Part of a small language model's weights.
Training: a variant of Muon for these matrices, 517M tokens, 7885 steps.
Each number is 500 + 40 x the weight over its row's rms, rounded and kept within 0 to 999. Layers, rows and columns count from 0. Numbers have three digits each. The size before them is the row's rms in percent of the matrix's.

# layer 4 attention query, 128x320, rms 0.144, rows 20-63, columns 80-159
090:563499486472503481512473576446523528471447561452535431470530407455559522609495563490448524512494520508522559496536443540485531486536402484583538503473501456479511460469549520525516544504451570486466493582472555481528522500439458509409461497
071:564520459474466438481517477499457580506504523554561466549503548471490518493552517478412511422496419506488504465502475483524540580496483577489451501492574453518436532500484537487498442529527514547611547464478423533529523481486514471521483520
074:554429471427532469551479499495491485435526517497519510480503497475506463497533514485504481498492520460485534512477489486545629508496550515470575578469573545408437477460500541494491504513472500517497421497439556490522539400467406465496562477
076:552473477518488484516491483541454486517396505473559476477429494470484582546444522385484541520554440457496498509463472548488490500507596540527498501516448481517488470438438497467496549475428428532480506487515518558542573426493480448493497447
088:528497509445490491500520567449476514518506491525497503502511588456524477528474524512496552464456466545495485539512527479552468510500540487446441546557504399427439512482533442538488566477471480473564556528538510506580485474568439518528483539
088:434499434538523504504465406536453546501525454475473530544496500495434472502469508471460410478511487482522493513528490507521523521460446497497500534528545538426563508482421573536469512487527498547416499540526514451446501507528510511523520495
080:498435493522613557466543472548457507484544465486509477497523449438477555534553498466479576486532548514515541467530559505566457485469503559528540512540479541480498480496430451479510544447478446516598516540497432613530518482536467497572531528
080:470550434551557523491546484462487507411486514456506531478479437562520449525505451516527559426542524465497519486448458480444449455502590569536521512475479561436515518478559494454529518518487487475561482513549589562519510470444471509468488519
075:500476486497494518471474423534485525489498509464515510523485504564496560483503479505551570459534436450568490508429502468515513498464530484484534550472534525531531530429448471510510490543465477511533527532483493567527474495441518492479469479
075:584433506486568439543526473505552473522509490521454446476489576482487443499509484499466513503500482538459541497491533523525562544518533568522530513487501494514527492464441454472447536450454424583442556458452490552522509532471535499557471465
082:506470550479561511586549464453445445485453442478481507457495455511483481509461505514480556515499456529540386498482457466518541477489489495588457545473536504474448485478495509443450509426543430491468532579477505462508457478530483587470519453
069:479480515405467517499579514520528514467498447475493552508564572535534511547469531490447536491524458477453542489501531580473488554501515567484499501549486485581446509494416499516518535428500539428561482540512409502517492465451520437547485557
091:442537510544496482525422535559515466567611527497493474531467487508523492516434546496454541482521478531505470578480447519535475519501447476545559504521488475432452523520547444468379473492558518501526535464536500468457487446551479544565527472
210:429497548445510544498450534465512572456538493518517512540475527491532466495473479501553517462564505455533552423542458525493441491482497416408570419537463472528455411479511501489446544503465501443483562498514522583504464509467525519477523478
182:471434502516439541402462526476517464488548562481505451503465461484511527484417589503479516488589466520521536498398557496555521438529529511492490554416535522422462445441460562501487460476491577465486469520488509485517546474476506498488441518
088:557442506439485510517458440557473539474468519447525466513470525481511554475549544464474510530560430443553552515454549401512439486538492457517477477467513499497547481556471548561433444496469461609545539560402550492529500545536529509513464469
177:476535553428541536469482454511495492474435429436470473500528486457543487517569518460474499500504489522455556555420516505482562534480522527496481514433503483527502483541505500451491550550511534547460513453479551517483562444532480513579532454
081:518524555470443531476536477461532483544485515543448500514499512513497538481465508513454513516507461576452535493507470549475498432496475442535561500542538558602470412486492512526529546511474605501517494514507481530419535479502548449640493537
089:451511512543471476507523478505499515415441452460504499520449509498464523485516525527405471537503490481535491541517451427476413435420493463477536508525452557587452532499428397486478512553517603513421557519507487507413568470603564464507566447
090:440496476527554542522551593465527524546560541447534551502488502559477477510456483465531504464526494537491413476524548521441449519499489466466459458445489489482536540486507502417505478483582423395536484433534475540483488516459498517542520435
097:436483484482480470546458526486473490534502472512467512422621472494607475413531488495541478463527469511577497464509503553498514539451496459508473576485456506542473543443500509512490514536538468501473531437475452457492576477559485476462521520
091:518446434526493503508449514499428515563559528505518553472490440484503482442512552501525460523563551501491545476503489541477451436485465552489566584489472449470475521463458553503530475499543518509512502509504461481462517542534520468442462541
099:538573582480507462482490530514560471449496541484512495453487550467486517552438497510450480491482501467432504488522553516505503519509584516511503488532529466529460419546467565474544588483433511485477560447574534534528508473511448498521491525
079:530510528458562442494511492506512440413510498509513522519451442477484453548580487633552447486436565500523537467559482548501469464458587507450460453559456467498494441560470478473505511487494552464426516431527557513510486559448502574488491510
095:463494536429508486476442540462500502604517439545566604456508509477535469420463491492515479470496503556509518454525525516518501505480536455444479570462541492500497484446525480455512487638525487486492491523528527601501514466507482463481455480
107:530474480510457584543490498552496446453483476439459516547470448486504452448500498561452519489507522530455449469533487551505547540487531480469512559502457407538455571558514465434429494521552486499526521483514589494474516431462508530483490540
090:577525492513495553402467438512540558556518516477515543483477469492548548526474497501420523504542520461508460453463412543548510428504473545579480563460483503491475497490483431526498500514481505481499536512449525498488555460494530432493445498
116:516491551472546421513494486471483558517512487522482420441556468478495515464567573550539480451477523486567497544495471530462457486500494463565488486486498495499513461545546449535506515448481554452450540373413486497494492510525552504558541525
104:451551492535514516453551531530434502447526477431537494552556451526507541572509567486403439560461467485534491518476516486471531488516432557488490552467513524456545464485428540479524475539601544507496524499498496453431519480490463482473447423
091:534475531567472537468510474486531461527449582524576454497527514499488536532497490480489604576521484582503485526486467498489454536531501503523585464481542537493490511491546460498435479479399482548459502505472558491488448475459513492472534574
095:481496408470515484454459538492437502507506473451504457497545509489401495440480485519481456493553508425417532519500435514465469439512584536467498470410458546532545466428454583534520492479537582436493433483472493562563518468559477510496510515
089:414557488508493495466449531480464511430546531476489434508461507532541491496604481543507476517515511485560519456465460537477436486485456533532470504512497458489497515514554534470533429480463505564419477441487541547473488506562497475500527555
084:579547508470447533527473526474494541454526421456509518494524422441563430456479560439489493500455487521511477466481468534473478511476478532528505477495565540489460447476518527516574566495446498454440486513505466502484487468433495448497491515
076:570472514494475482473498534514601489463502506481572449559469453476425551580516537454424513550462364511443477511518454479507448525503528497555505456544501514521527520557554504494496511453490616442463458468542554478523425479506549434471472518
085:442417553470491502447496534527471572528436513554533548549435573527535509585439552466434506545497464538519463538498509526557467473504514456435444473591489493486507454452526587503525514479436479518481543474525491536503538522447456498538549612
083:457524498509489515533524500518467401453526526501485475510598444546528508435483544514515482461534521488506489479467507490456514433530498463495518517535448547469458592475493537488492439546558495474543520534492458484418497545543505542469516533
080:588524489536436454524483474433581542478430500487506547557531551548480518535485484466507493459518479529498558586527443542510504521520538518450560504474482528466491536536546543496489526440510513510546514557515505621502449480545485516514548490
078:430510433518482435546444537558465566445521466539546407490475529565547529403500557557539457512495537530579551473470491503479500519539492512477496601507475493482446565510450497522511445498497489564537459473490449526472508523521500527455506554
077:520520476498486473508580487513485517508429509466469479519502527510501489524492518465486489507490470508534515517532488602421493548521447512479606502537479526559527580561520453546583456561484567496529494480453521455552506493416470546485440520
070:572462531449568469450531467510509509578472497493548469498527518497513476534431419530470540385542510491589429518526476565541468523435502533419519473451538465461519517531525460485457568493457510490552509465562547469537421501516473464449501464
072:465543486474494507491483453469587488462502475492534579494444508552436563525508504552541472430460466549581522470532530531483495502363419502482504507559550571563530525489486520527459558477476467507475462481480493451534580499488554546506544539
084:495455568489548457512506552511432438555472498461419509496444537509517513481598579489548450576530556519562511528436529443506495488522489504524541526457570498506503498520448485540510500506456453523433574467501504495477566507536507448483498532
073:496574524506491631518492454541571488488507514449555425522391478526453459447444569453516514442476479556523517481540548504479517462417515454484412547519502543595476446539433556478482484503480450443490510455587486547465510483519492506545532558
072:454433508544536459548518498443567491517507503426444479554447503554519437434452485457490482536569502462513491531573497435449528519470479479566517450505426498438493446516544443557411459492476541489529511491515506510482460474516487458575568406
# layer 4 attention key, 128x320, rms 0.138, rows 20-63, columns 80-159
106:554458447555557515440501490611465528487552482531483459503470524376491474494533587476553546516515485492529478520509479462538585479496474526402520458545520509487456450476448524527525429471454481481430582478481502541497448448479606511475514475
083:520509512514630526472521493476492489465499510514507485431555533491508479541518488546614443552522521513567558521488493464538470532541506546476464524475523443479520493539475536596482420481493536534497591520473485515510499492443503582522443496
083:522525439498529485452474459586538596457553448485447516524458526531469491522471514476591487589556474417569554534593480479509564519484518595529483463519480469505513501442501518526496509497472444492520583448525454594516582493448546500489504475
097:566531478450487513507490554458528501483458484478521589503519515504507530549530602445456471519466443484516451475472468547536498469534501491502504477497518516412445552503485509504590567527582542408522526536481457467443490486492518523595556593
090:469513537488524491522511503495532489478514520405508490493460534464518527525538509501477523476504482527497453429412577573485476512582462497477551435525522569536460509496407510471574560514423553545505453501538529483539497470522461474486575454
094:511449426531574532484479463533520539539541463501454535504511485479513480508503500429523483490533591460516545539563462494523606522460468443491533471491513504528462435507477501429490454578529498510381528477436467431485525519462550509539479497
085:432466485402527473519536513462501495435499480451504559541507573449536534492496525484451466491511483460536461501432489552541521527465435525461506566514500487440566447519515538554561487551562482491503514499530506506495520504544471506475534539
079:525480505465442492496480554535561494566430541501610524484554463494519493514475541553511496477521453477465408452492497492493479507525471492514496496501464477489458551572503495454475530468536520497560529444545461520536540521494454538519476506
082:497476528436422492485532572548584458496480502494521420539514493503414561566492560486470437545513541494477484498450561542466484425546500502504488411459488466537508480565504523476519488517484478479564458554571442558542493480553461455496584500
087:453517520538477499526450481541462586486436531563528461451487500501457435491436474502582486506479475524552579571539491471492511508514443594516511536495515502543493474483533520453526456509535525515505509484459490475512515551418498627513441521
084:509496482437506475492452488525462560512511477485536480495461516381548466484538536461497519473442490461429507530474526557466501526530445546513500553468493510518544475526428464619523554468461556531449466491502534450534465462509490486475436507
075:590520509474544505502493512580525462423546501502490499520531481436479513528432472460561453461511505481522488441480503515536485435486489555485511467541516554436485405521486505513505520487486445444530509543495541477546451419515412565510527443
129:477490514510416472515512465426490432468498505513539476496546513523511500423502473544482477499530534539483545487480506370490523485458590494554517484443542534621525539540515381478450493522546498504596413522514504396515496533513510474452558536
112:474497529412510486542416536494507528500489452546555478515457482511543462570406424534504449476462498478504529438511534455545469442515554531513470424490522512478437476461479533498460539464447501539545473472504467529608537570461527481596509492
132:521498506504481489532508449432478459511418511432485564554493402532520506460552515524493496542510476440472470503521476477477409469524503541533443472542545527558466499564557417529488453556442486517508516512442534506487520510541520481501522484
138:553511534467514507481550476538493419518526498548509487557549531475529501527470473536471450512561486525499583552440561491512439539507606586523446538493553405525454478512563522594496511494482527528474484530499472457511481532495517562510481546
128:466493482571482531533497404513507559486481532583431544454479470572482522435464483475482485522469482502486527444519515548459477420504525451525478502554519488582451559541522495485546464510517459494504524443530475461483502436598495510477502557
082:410526502497472464532538488525515457499447552452521538509490573554518477536514480491463574532467502511416511475509482475486458510501585535530549475509540509569523507539550466467524551527444478559538391532499461500482450584507480498493508565
081:466517480557448509479542436480559479490493545521543472464472483502505468439483541542457430358451556549475530431427517542480494497470554482566522526510495541537516534500487540482468454523529525554399439489517517477487561536488524416492490515
091:456511520506542514458431498508531492480532486507499461516522423505502573545461520500570420478490468459568508516560540515501512455525557541442538460521457500481475476456468569513492507497490516479560561559532501517511528456483466501474568516
107:478504494532554477435407508550445550502502536534499478464501502531522475526491484492500511435476447466527500482511514480530460562551520538518427542592501518496409474482482530486500461499529505537506523505449522470534517498472548572505525417
091:509487533501609496472481465476455547522509456486418457486557464440503443521505555453551490531591538439517420517550487453568551546512455515493479500502455519489493440531456494522463482518498523459507591541475532524498473468466496512460472489
094:482473492549538504551511508531441469513493477465554525575464422506513538542533514512497549527479451435463519444535465591411432502558550521544524448524464526502553454493538523520496520510498507420464549474489501547534492511447514425530486467
100:440548536421414449508524468468537464374486479450586471522517550533481547525479505541441536445452526525452532497464485496477462458508500513632508521502540470509457529532494487532484488484437424546549477485496558571551523466481456480571541513
117:466571464515477471492505498481500465500520527540459498440523453487515439455562534495548462457524548443559468501522415462462519530513515501465463494490517498495536449463508508532427487528460457479467550486400542501548565515528544489512466439
111:443538501543477503558581482442492490474484505519501597497486525606474511462562474503483495542466557578470507462472489493423444430515527449572521511430505540483536541553530492517519474507529515489473440465549490447492516536524548490548503562
097:445545477549615533439515515515492518522488543564462490501456501494458502358475450530545518482530474538492535514544563452463544555542494488438478514521443527523565477484501534510502472488557551494474546494453486535425531501531548499483467506
106:489537612508465518427508454597504547512519490439476514476468524531488539495510455476494477530533531429473423509478485490469454475448479511507431501468525517459464537550443572476460526519551461522503508522583535504545509508474546463442543436
105:453411514504473465479432484503481527509424581560435568481427489516438529516487458451516499561512453418537483522473473473536514482479460599550517518470462516534495523463489587479467476371554489520502495544506543491508433493519598531459520466
096:465573470535440487528490421530532462442465492494510484521566469504504535441557493511459439520493524469582530503544443441515451581505518527567475577533492535571543499575488471527504432441526510538536521447527433452479530514513529511479512473
094:482505459488476440535471504466530480469526549539528509410541535546487527442501611540540531483487465521538598530542481490466433475464484509496505461449536519572450485525422470535496482553424455479491487497546451501498521518384459482497550437
107:493505554481509542473495545477516454551524527451447447536502521515469593560535500418452457536483489574459478464456536522469435410570534478511504541531462584468534520517515475485581526478507519436478505540565492458511449499547473474536624536
094:531464522458475439523450529511430441546461425513473456561510458469489541450584469421491462594484531464521530469493578495505455435519493536479492502447435498492544520537444491471474499439596553517501500507480505459530527464503574547538491540
099:479495597444501459509485518523460501543483547477476560508512563511498573508498549548451513438479482540500509541451526563476495475488503471526436524473454498488510510533505434469536560521456468435467495522525500456472491477580455443516552556
081:448445543517557487465485501503490457566528515514557525537466530498470524525489450492509521488479455530518547550544449502518527459498441527576557551586473550496475543520521475502482423437490480476444482526465461414471489502543503552545504504
080:501480451556573518457513464505474571487533491516476472504478462478467490476478471491591487450463559441494482520462484509508446495517464450396463451529526556407548429505509502539528454563512556456536477557417534486537509569432525583515557446
079:487462487431494462449595541505488545558584519474536405474548478552533506570455495532456577535453463435447469447394556496536508495480453545549488427472484514483529459492467474462528512514469482457478545469510478435496478509566486509474505502
084:527527425466526554476596507511510458520472465533585463478524522509517504455506542526592456458497500465530557520505534467500511538558448453530423469470566528487531447443535476532403469578457429467506497492466535465485515501510484571527490508
081:420510536494471570508570532512508543527484436565397515495466489500521413457472464535551572492534460507423472502500485530538479418462482479520502510498530547557469524505504509490507520509597521453440513484531486536528503537498531547489449550
070:522565489484476533490484519438555490457465516454538437479493564515448540550541411498459471526484444548493506448508522441462477507493602469563517485480532444521523558494594455473415519459454487491527520488518475474600501558487522506520548497
076:533456465525443513553519441515459468532492434444551433480532507554470527511547555503454465513480456501529474605458526547497517483531488476496557392535448510514486462482447487431547445523489502487550514481491483459450524500441445512476469451
078:484578472456483552540550515484508519444488431492576494525431460481441428527478511513511492438468505553534484535488471584506482581521541519521508536625476456470473506426496524505482536475516455522478507530517463548484504423484454545552475572
087:496504446499489410527580502542529458463422491550580544498525542440460451454431507482561494476444493516487540492539504440421507467464484461491558491528577443485485476498500503529457490479501434470535455479463536552530404537392504493610548488
072:424477509479454500427492517493476451389431497471548465419496459497476513502467553473565514421460472531444522513483484566451509576552566517557538441447572448542580643477436494440529532521512495471432505466532489571508525525476512541496476466
# layer 4 attention value, 128x320, rms 0.203, rows 0-42, columns 80-159
093:524491431484542433525472434452446425535517475514535515580567476506473391523536545546469465497554520566439509551507455534557550374550507527504521479570403500489504508473441476502430556448440516538572462438400552503495558513458505524521568493
091:477541477540521475519503508462551485553484541483529521534501482569519424412466517536480513481463535532478491535436477507465448489475524469532536490462497544522542497487448575530483490482501462541552514571470482485450521547514473498513531571
093:474474501525474484441502471464452500466587524495466528535499502513480457500527449460513428463480480422481475545520516464564488530491461536494497538516482500508469552493572529539533496538554453548420521482522507505545550492490462498538509578
091:506472482488483481546540532587473508481519513480470534438499514453475454498461430473521535517474516469469499546474491475494504465498502483482457520544491571499494462547468526464449489465478460538548426566483501451539512558476502493553528504
094:532472482487444434468445498479542469527439470444442509515524510495453448512476508430494523586529476592529517547490466474529509461523436505517499563442471539484509542523507549512546524505497436475606464474512512539474459464454527485500536534
089:421470485519478452442501562535542480439566516510521526532555561524465477530478426451460517495592538519550485475542468392431503544451530547510516485435507433527469503501524490475466540479506436458519549447475471417453491508437448565485505502
092:491485506513437444498488493448522504527471482535525491513480479507476539482505437479495438470510467457476448507539566480496537495522532459488503475511499527511484531524544482472520418463490541576485509521485522487438537548457479473530461542
090:505475602504533480429535464499522480493458568524519464554514486422562525503513523455536487458580477537465404514458483497462524472491510515435454541463548527492514568523493547555494486489526523482534493502507489508471386589472475487503540476
094:459474489529550567491459463523487496533561522526485495486475415485496476515493465525548421467447533479446546471486521480455477404539490514479481466545488499560538442608477452458451555548518472502416601473456490459496505447505467478522513534
097:442556512511528477550448497488510516499473440528415490464530525494454463472466484493529505471472516494567485507581532455483476461588495585543493506500606430423494543505483519499439490482513571489542490547539479491519464472576489579442497492
091:483485530512418516458569422568478487540528489456473522575527462397466578491500481549516459547552466536450525592554526430473495510519413475552505556462462526491488494572549496492446428514544491491435473461498496583488545550618511469533495495
089:474437556411506522405470511493492522442544460503544508486511569531532514469528461461498483455510574516444502443513556546490474524475495455497532488545504516554501508504507557534520574473592571464580540499481445557523463526474521499457457439
090:506514522471488449452514547511428494412472550603420531485543468471474428518497418532449504568480517521485478536512547528439516486470512558474445582481509425490467533439507454512571548486504465452522458512453609520492535473555554513533481526
096:564444461527465523531453511507569572502585457467502466498515528507520491500374389536427498457502471527451511526530500545520602483546486558479520539541465470525509465515532528425537519484455523495453509517520456447496454528544492507471477442
093:519457432496452498472482467408430537534536527438457490495469512452521468510482490527543519528501477529517500528457465446564470478538538446456491498515496411529535484506466525472522461532505504523455484513563481483477433565511461512468539505
088:586489474495475452526444498559421538506513499460494543544458513518447540547496568515586514524534437539464461581463549503488522530581510543532464579457511514477517456475541578535497551469561556516498526535524467426487517504433502517472522556
094:462575497472444515517533454495481468499515557487434543533501505462567521465548510467525513500469512472523407528523552509461440511510472457412555480513483584489473485523432465505538536490528489487505443461506489543521534505439443465541516476
095:517435514491571542484515493616418432483533445492504567462494489519538540467546518463564536518558536480487467503509505483581442491519553553492525469508492438446444530457490501523537538489491459555573445445538482463457534528519493541512524438
093:479489477493489547473479414477592523443579565497527510517512463486528537500541451562548482463534580530463436512536454520438472477591489496478544488518542543470515544482504423534544472505394481487530516575480540522547439444560493426543469470
094:523453445481534560514467483502495492505549553473475428496498452545533506494458451530482585499476484504492504442419612522514543430554473507532593498456475535498542460574494562453490497539462431584519459465508451465490464517504467509558489476
091:461499484511522520473559437498509468480500485524476499414449489468444523474502492508556500531515494481539501517415459506542513530500507455499517548523496484516575549530527463487475500445510505560514501543523475581489579512498489498515472591
095:488539519522519509553472492527536527549496475495499472480530427480543491506509499454418470506604515422579510590522539455461457512508480636426485463546495445473479572510471503493538492533539501476549489505577458575460492572507560498469393489
095:465518542451528444538494462617442498489485489400499507523541613477553467529435437494487511505527519494477494432464449471467479487512504476553476537538600490478520515545553480486501483510551488520519476563497443508482474504526480501450517528
092:541531490489527499502581462498462458452490465471477487453478548491518492516459462469482512428491577476470556524527512529465513501521507498475468487495460482470448457482483541498490479462506544569508552478530503573534512551512459467535451422
091:472470477509533532565465503533528516523487540486531522502564546551512493523496472555489475526564496480488498423500510495534498516512535494421505526488492534508454468501513453446508569496466471504476418517474522501460513482445465520420461493
093:541572481497540462532568517520522496515415534508495575460494533515485431466545525443443432497513516507441440484488486508476576553527480463462454506501462479544526535435442479409550521511546557507493556483544498515514452491479466522565469549
085:542507473435453456500469464481495521499498498503441504539545453550462538521520540523532507466517497460503503523470516462514577454466473501564457432427543557489508460506495550476518488505525426474531504492524542552472555521465578561518410497
094:453500533501474550513486463511469511548475492464509493458440495531560462507512473428561494507460514481537512459549521519555479470493481580516477520495441500534522572458568456447452465427491482492511507442545477489478577543475520484450505511
091:480449495436423433475506508494503488409483539600439540481528467474503526475472467438498564450461506509447578519518510542504454530509529484436481542597491532504400490518447565391460437488520496454485393486521463530505485487416484500497515520
098:449456513575529539471524572473512578569518506463518524540493559407484553561526467482513502452490519482493516608506549525507492515478559463448520501512534496434472540518461526492469462494534508525476499554521492495473516555384509542581460498
094:463428530484531519495487470512488454484457465500553529482522520520529423505533458556465484433430494444538510557463456547506577515445490606500535473424554445466426442417521494571545500499466536480559508551451500559477550464520452516530530448
091:525534460511388527496567487451432517478507509514444494487516453435582497497503503460446513533477516575522432380469496439539512484435544613465438548537534492436443552483561464485547473532438524524564536495509484497509531513468469474557439490
096:476475513480519449478457424473467534509543590502483476508551461438531452463588449497526575450502519516499554464503488510531457498453494509529481507518596457462486520538452505496525486529593563557491515491493434469502536523428574485475507522
093:551563555495431521496541513522506436453522481500468522497456495466518456428447553486529494499481457426420504491481480530464466503521446500463443437541548487508482552558440523517472529481430491490494556512563561469471500521548469444520556518
091:500445531465550541521520480452551490455474517502546516530468442428517574521472494521507498471574537523518443493502490426559490437563505552547472529541514507513478482545487485528456458485517461459479495447484465520536470456512550508489514509
096:459491478519466449520471501553524517498499521572455503467442515511511484483490510468558457391527471496484480547513440486525493508588505627483514462509519562485490504508457516541548500500593517515548505494458472553439545455453520567554527465
092:485507431471454492585475514483505436538470489487519480530521550484446574517462484548529447516462487504541529580439399425512392437500509533487473476480492467448519512506492517542549470475549577456497519516565541559556468519499540484454537503
092:455494506536480457531533562508457506497557462472535457460498508499530562526452492523519455459496527558497449445454528502492528570481504557519495583470472530464443518458524472438500493436518490563470508433524535521446496489503528485494423416
091:466438501487438450491443503479507531471514413487541523523471468522479509505481520496534460476498474475534470493457510465405475494436464471519458505441510455540510461517522545567545551528465484496453526402579461536483485516533499420510485486
090:533439429508461488539532459466573460470474426502496513410580456542579577447517464485569490529500500467546527531510571572511465521507475569593525459467463447487523537467535447463506590436498483488478506559524493486543493451565456483540491494
091:481487505517522549495532503515475566567536494553494482474495506504496499501574478450483550432434450504482565488466464446453529444507561412499514458511443459524483485493476477490475465489546533505568522489434534565514502555505473544485439564
090:544533450527452433496484436479478552519529481521550459528496510484541478465508522570532516437536462532442425501556496543482519496491476491523467510502518570538475441489495496491546482499528469500489565518443486530468488504455464474452539574
092:539527563524465459511490491526525485539469526515516501417542463500435439499507500494468536444475497492562512542479469556516568469530513577514488612518493506488601520483468556472493537500523516471555580501373496453500517469480468490476510412
# layer 4 attention output (transposed), 128x320, rms 0.473, rows 0-41, columns 80-159
091:440506541522449511560540531480505435471545589513449484533491480489479517492509437513411448478497456493439530591507464458522509470478519468541574494489458543525411558514492511463518505484449516471531475445554499485512535448557515464519433497
090:495480499540516533492546528449488467473488497529575523559482495526490481496474429485458537511461530473460439497445444476511488506443486553516486466522490432518511470463572531568492537521529492478488486537511465573465469498489563526514445548
091:538530572556495380458472523515404470532473539476517397570507567516486484541546510528540527561488519449426441503499482494543479591449541530464488485455499457489463488570496487484554423479476474518479507489491490473554418499480443470482502481
090:500453520556483520541555425449459521484482597543486539565503455470464466502516481479452487502500503494422488550510509439571512472431532429483536558481444558476402522548479451511535520522522500544516486500501530535539515536438522442564457497
093:466519533493539541495497569516543450472443464489447537524507484465503467485500476507486533488422510546519446513549455449449477477561445555491496511534503552489497530531532438533527519513483522419594524546500495507449509465464510476490523601
088:491502457504439506477520550463550522452518443479512433537576508529543529395465556529531541498570443533500473490522465519444520475515513391498467547470568539528495510540484513518453458514485532487563464503428534496440466416516489489519462443
090:504459538515545491515548505490472450442591483523508528473433482501474477497478482466502551513472546484506546503449504479497563464513517503513445548534466514514508492545524524479462492474467468414493494643494590569510563543475500482494497503
089:496515549480461468449538428488460524507516468507441529521485467461491448426559415492464413542504470460522464517460480515482504537515538437516452499501462490478567500472557455509458494436512472508468496467431565567459420510479530545474463545
093:502500424505543514458537606487465505483531478493515493527476474467494516472482484514431521490522514410477530479417487523526470432515496476452488522512422471523536479519454499540483533531586517569495540534443560541435512515571548522520510536
094:454505527567480416478471512458483520507498501528497492542564535429522467496512481489421431477491476510486493463559444534471537532610490559502589529485544470532476449451521477491480466477493473518457484522502521531475513513558447465530544499
089:511517556528545522541502511586469506484525483454479514504479474422478535536547574477470400519505485521551509476487497519467516457495521451527491521464560503519474566508508549496486427509461494500482540497457514467550454523510502540583420589
090:477505551475495537509462520485488518530553419459541475500479560545481571478455490491437489499485475517463437495508503496524552441504503468525496520484462439521519527486421461479493573423517406521488521588431471531471529458597458422419528485
088:519560464495556498545542472470472511413569561476456531513452474428507400517460479502534493445549495447494505443474532550474556478457523513541547496553571500557485511561481533508503519479548460488547509472530546494497540378545475489451421541
095:422471438483505441513460529497474551431471481529483420487514441510481447505515460519492516505424473451480560549549530521456484471546431501514547506497563484532559516515558472459488503547487472492495454501542562503546440463469389533467472460
092:542472488525594463508540507539516527496575527452533558468573514520433574425436470525467509511502475529514450476498468483523488561538571518474451475479545460432515546537532485476514526438457539528567458514476487522473455477530526573516502556
087:566534578494496430502485532525387501523529503482496508524458554525525489489445564538539457472500509483473521497430473482509420463524452503555488533593502508449519511558522453593521508515463559494522514444578496474467475504486442517474510567
091:543424501521509494537509469506467517534438467492522603483457537494450491424558477581518489448471498535500559465484497517518537589527519469498508473532484525529436490471540463550497604543485506499464499508525465491515556562471554550499494491
094:598448520444413556478568488400479441534432502455503535519527472438466504546499486540447500524545501523499531462472501534488524451459488488502523496518531475443462525378571538507486536533481491495551455510534597505466482530506502539514503457
092:470531523485518476537481430454520528466539523466494446479585474574545563598501503615481565488505509514500465468444471635514517514551473473502530517522487525509484483451493518501463496474419422433485594478471528479477517549469543422549459435
092:472496481519570562581535453476503543486490494547497453455455522514529512519498581508467475487498505496530465471461502436530572457486495504525529518521468500435544476484460490466534474496449475570487394571530570532472481519474581574468523482
088:432524524490522448465531439513521463506454507485524504528491579483446554535504501482468525541454469544504490586482502571446494504508472484510488534464577545421515513505490534486522464525489536587497503456497450482474546589530506488455492535
091:549551505441462486490445579339485522452529543498498514563417522516461422498408517579584453547498519512558447505512474543501486505537521492494484400576519422417494485476525535523514506510485465535486485500518574505475492559586459515473499461
094:465504476564571496474522557469518434467552506479531576464518523490529511521532512526573484497520513511452494508507499472464497484457470423502604418508465588514484404523485480563501476495505516471457449492455569403487461494555487537501549570
092:537483454406520478522604423491412490449493536519496463425517515495472463488519560506415461508455485478431460541451512560440457506556477485560454556530487494513503541456497508575566501458523560439486554523460531520551541519556500534487522488
090:477512582534550416531467452529481393437547545492507541448522465520484457511528504499541543536520508479512540510533511477425472459521492511517494509499499523538504493546507474503495544488436455484461497539567537410452486489486488513457469421
091:545479487442467554540541500499579454468494537463538509558419520518423493503413457487567483570436536500442521474469468505500535510486504518531559566480507436551469488524528515419481523498521553468477528540484537540539500489478498500502556499
084:502494399497505526436512531444503486505483538436447512554400485540535522460455544520602479461496496507514455484556512466492580436487468525614472486510547444530492432506542507506410483560520453525473447513517517478566528460510547454495482516
095:459454556562542508519507511477533479468516590489523458414527489493490503440535483505491529501558529484532570457465435512468440529523489557485507474469429449476487548496515574511557392496498536527436506461501518544495443542546545500521536506
091:508432536486530462542466515516520549475546476465505514501499495536532550543495515535453468521469455503424431507541501479521500475529575519429447528515513438492504522523503506422454554502485498559556564414471523522503535462534525474481466521
096:509472517535462557467459531370460567575446483590569511477492565500546490482486516505498526499489495503446472520493469532537459457514522521538477472502495488538491459541500462523444476492391532529423442518552483487438555554477509498536530478
093:520519483455521479465484492543473420453531484532533531474545478444495536581516438536518486577524492495554537494462534473492444440478569536468422538518548562522486481458373582517464478511467515492458457570509486452498553549515490526446497458
090:530469496510462513501476512506471549547498474510464506535485452426469484569473533435496508558520541544408446449527529514448485506539494546509549471505486475451508440533591495549473601430508433508473491536544508502509451475471433459502471526
096:468442519554518527496492497517442498540496505473473524511454444593516494521448487559479448527535449538518469480453510447440505507500555483524511477541552398471510464495590408522483387479525463505573562544545516481511465535534494473490571551
091:464550431515526461564488457512429539474526432520562513565479478516524455440530450602532460505419489547485502523484526539501534542446539524468583462514494484565469541466491540551518522560555497503563417475468472479488516516491408503494500474
091:516464468504532433539502527517464530502482534514486484475445520446498541482546517490524480477529431497469511557442442468561560551468527495466458524560485437558448497482497543495481502515449493497515503468530545576542531486486473512556553537
093:525539499528481520597427469489487458482553489576541434516477488422428499437502424561491538530513534513456451486544392471524504503514519529511487467453562462481541494509529501512406509549491494510419539525526428529545430532591493470507528494
090:508490530512456464494462578444497444479483476491446467460543534602422549528468524528396479530516516475454596543528479456501513482521470483495474381546422475537497508472482545533515491562520532535464479518496561501479466494568440490557528515
091:500559511542493480486535578463484420452492482498465487440424464461462584540538472469580547481435543502513453497556520438494474484539507538521492567436549491460504481472444524523424523477431505499501509531439424500468439534492396494487482405
088:499518504499523506625425520500459481575505517518461479498497471499492485534481523478502462420443516520507459492486487516531516512556505471452513485447527458506536400557494488478578472397507533435529459446460539459497467469534415464528510460
090:577511465440542478490501517556556576502484510529497537494486514513546555556504434530449498458518485475473510442515508515518492465574454567548563475497429466544604583485476530502557489473550537504497457575475424527569520523433502476526477458
090:528516497484531500454490490542505483458521480470506481525500520495443501523403517538408545549505528507466482507442455503514539410455563501547456447507481460476460450461556457472468499537548493452490451454474434496536516523441501498465478490
088:468604493487485475458491501453559436491514578518468487512534550537479511544501503518570505514523475397404493456477429528451515427526553514526494409482515542504481516504453493465462534563514507521505565525545515413519498565505503488490479615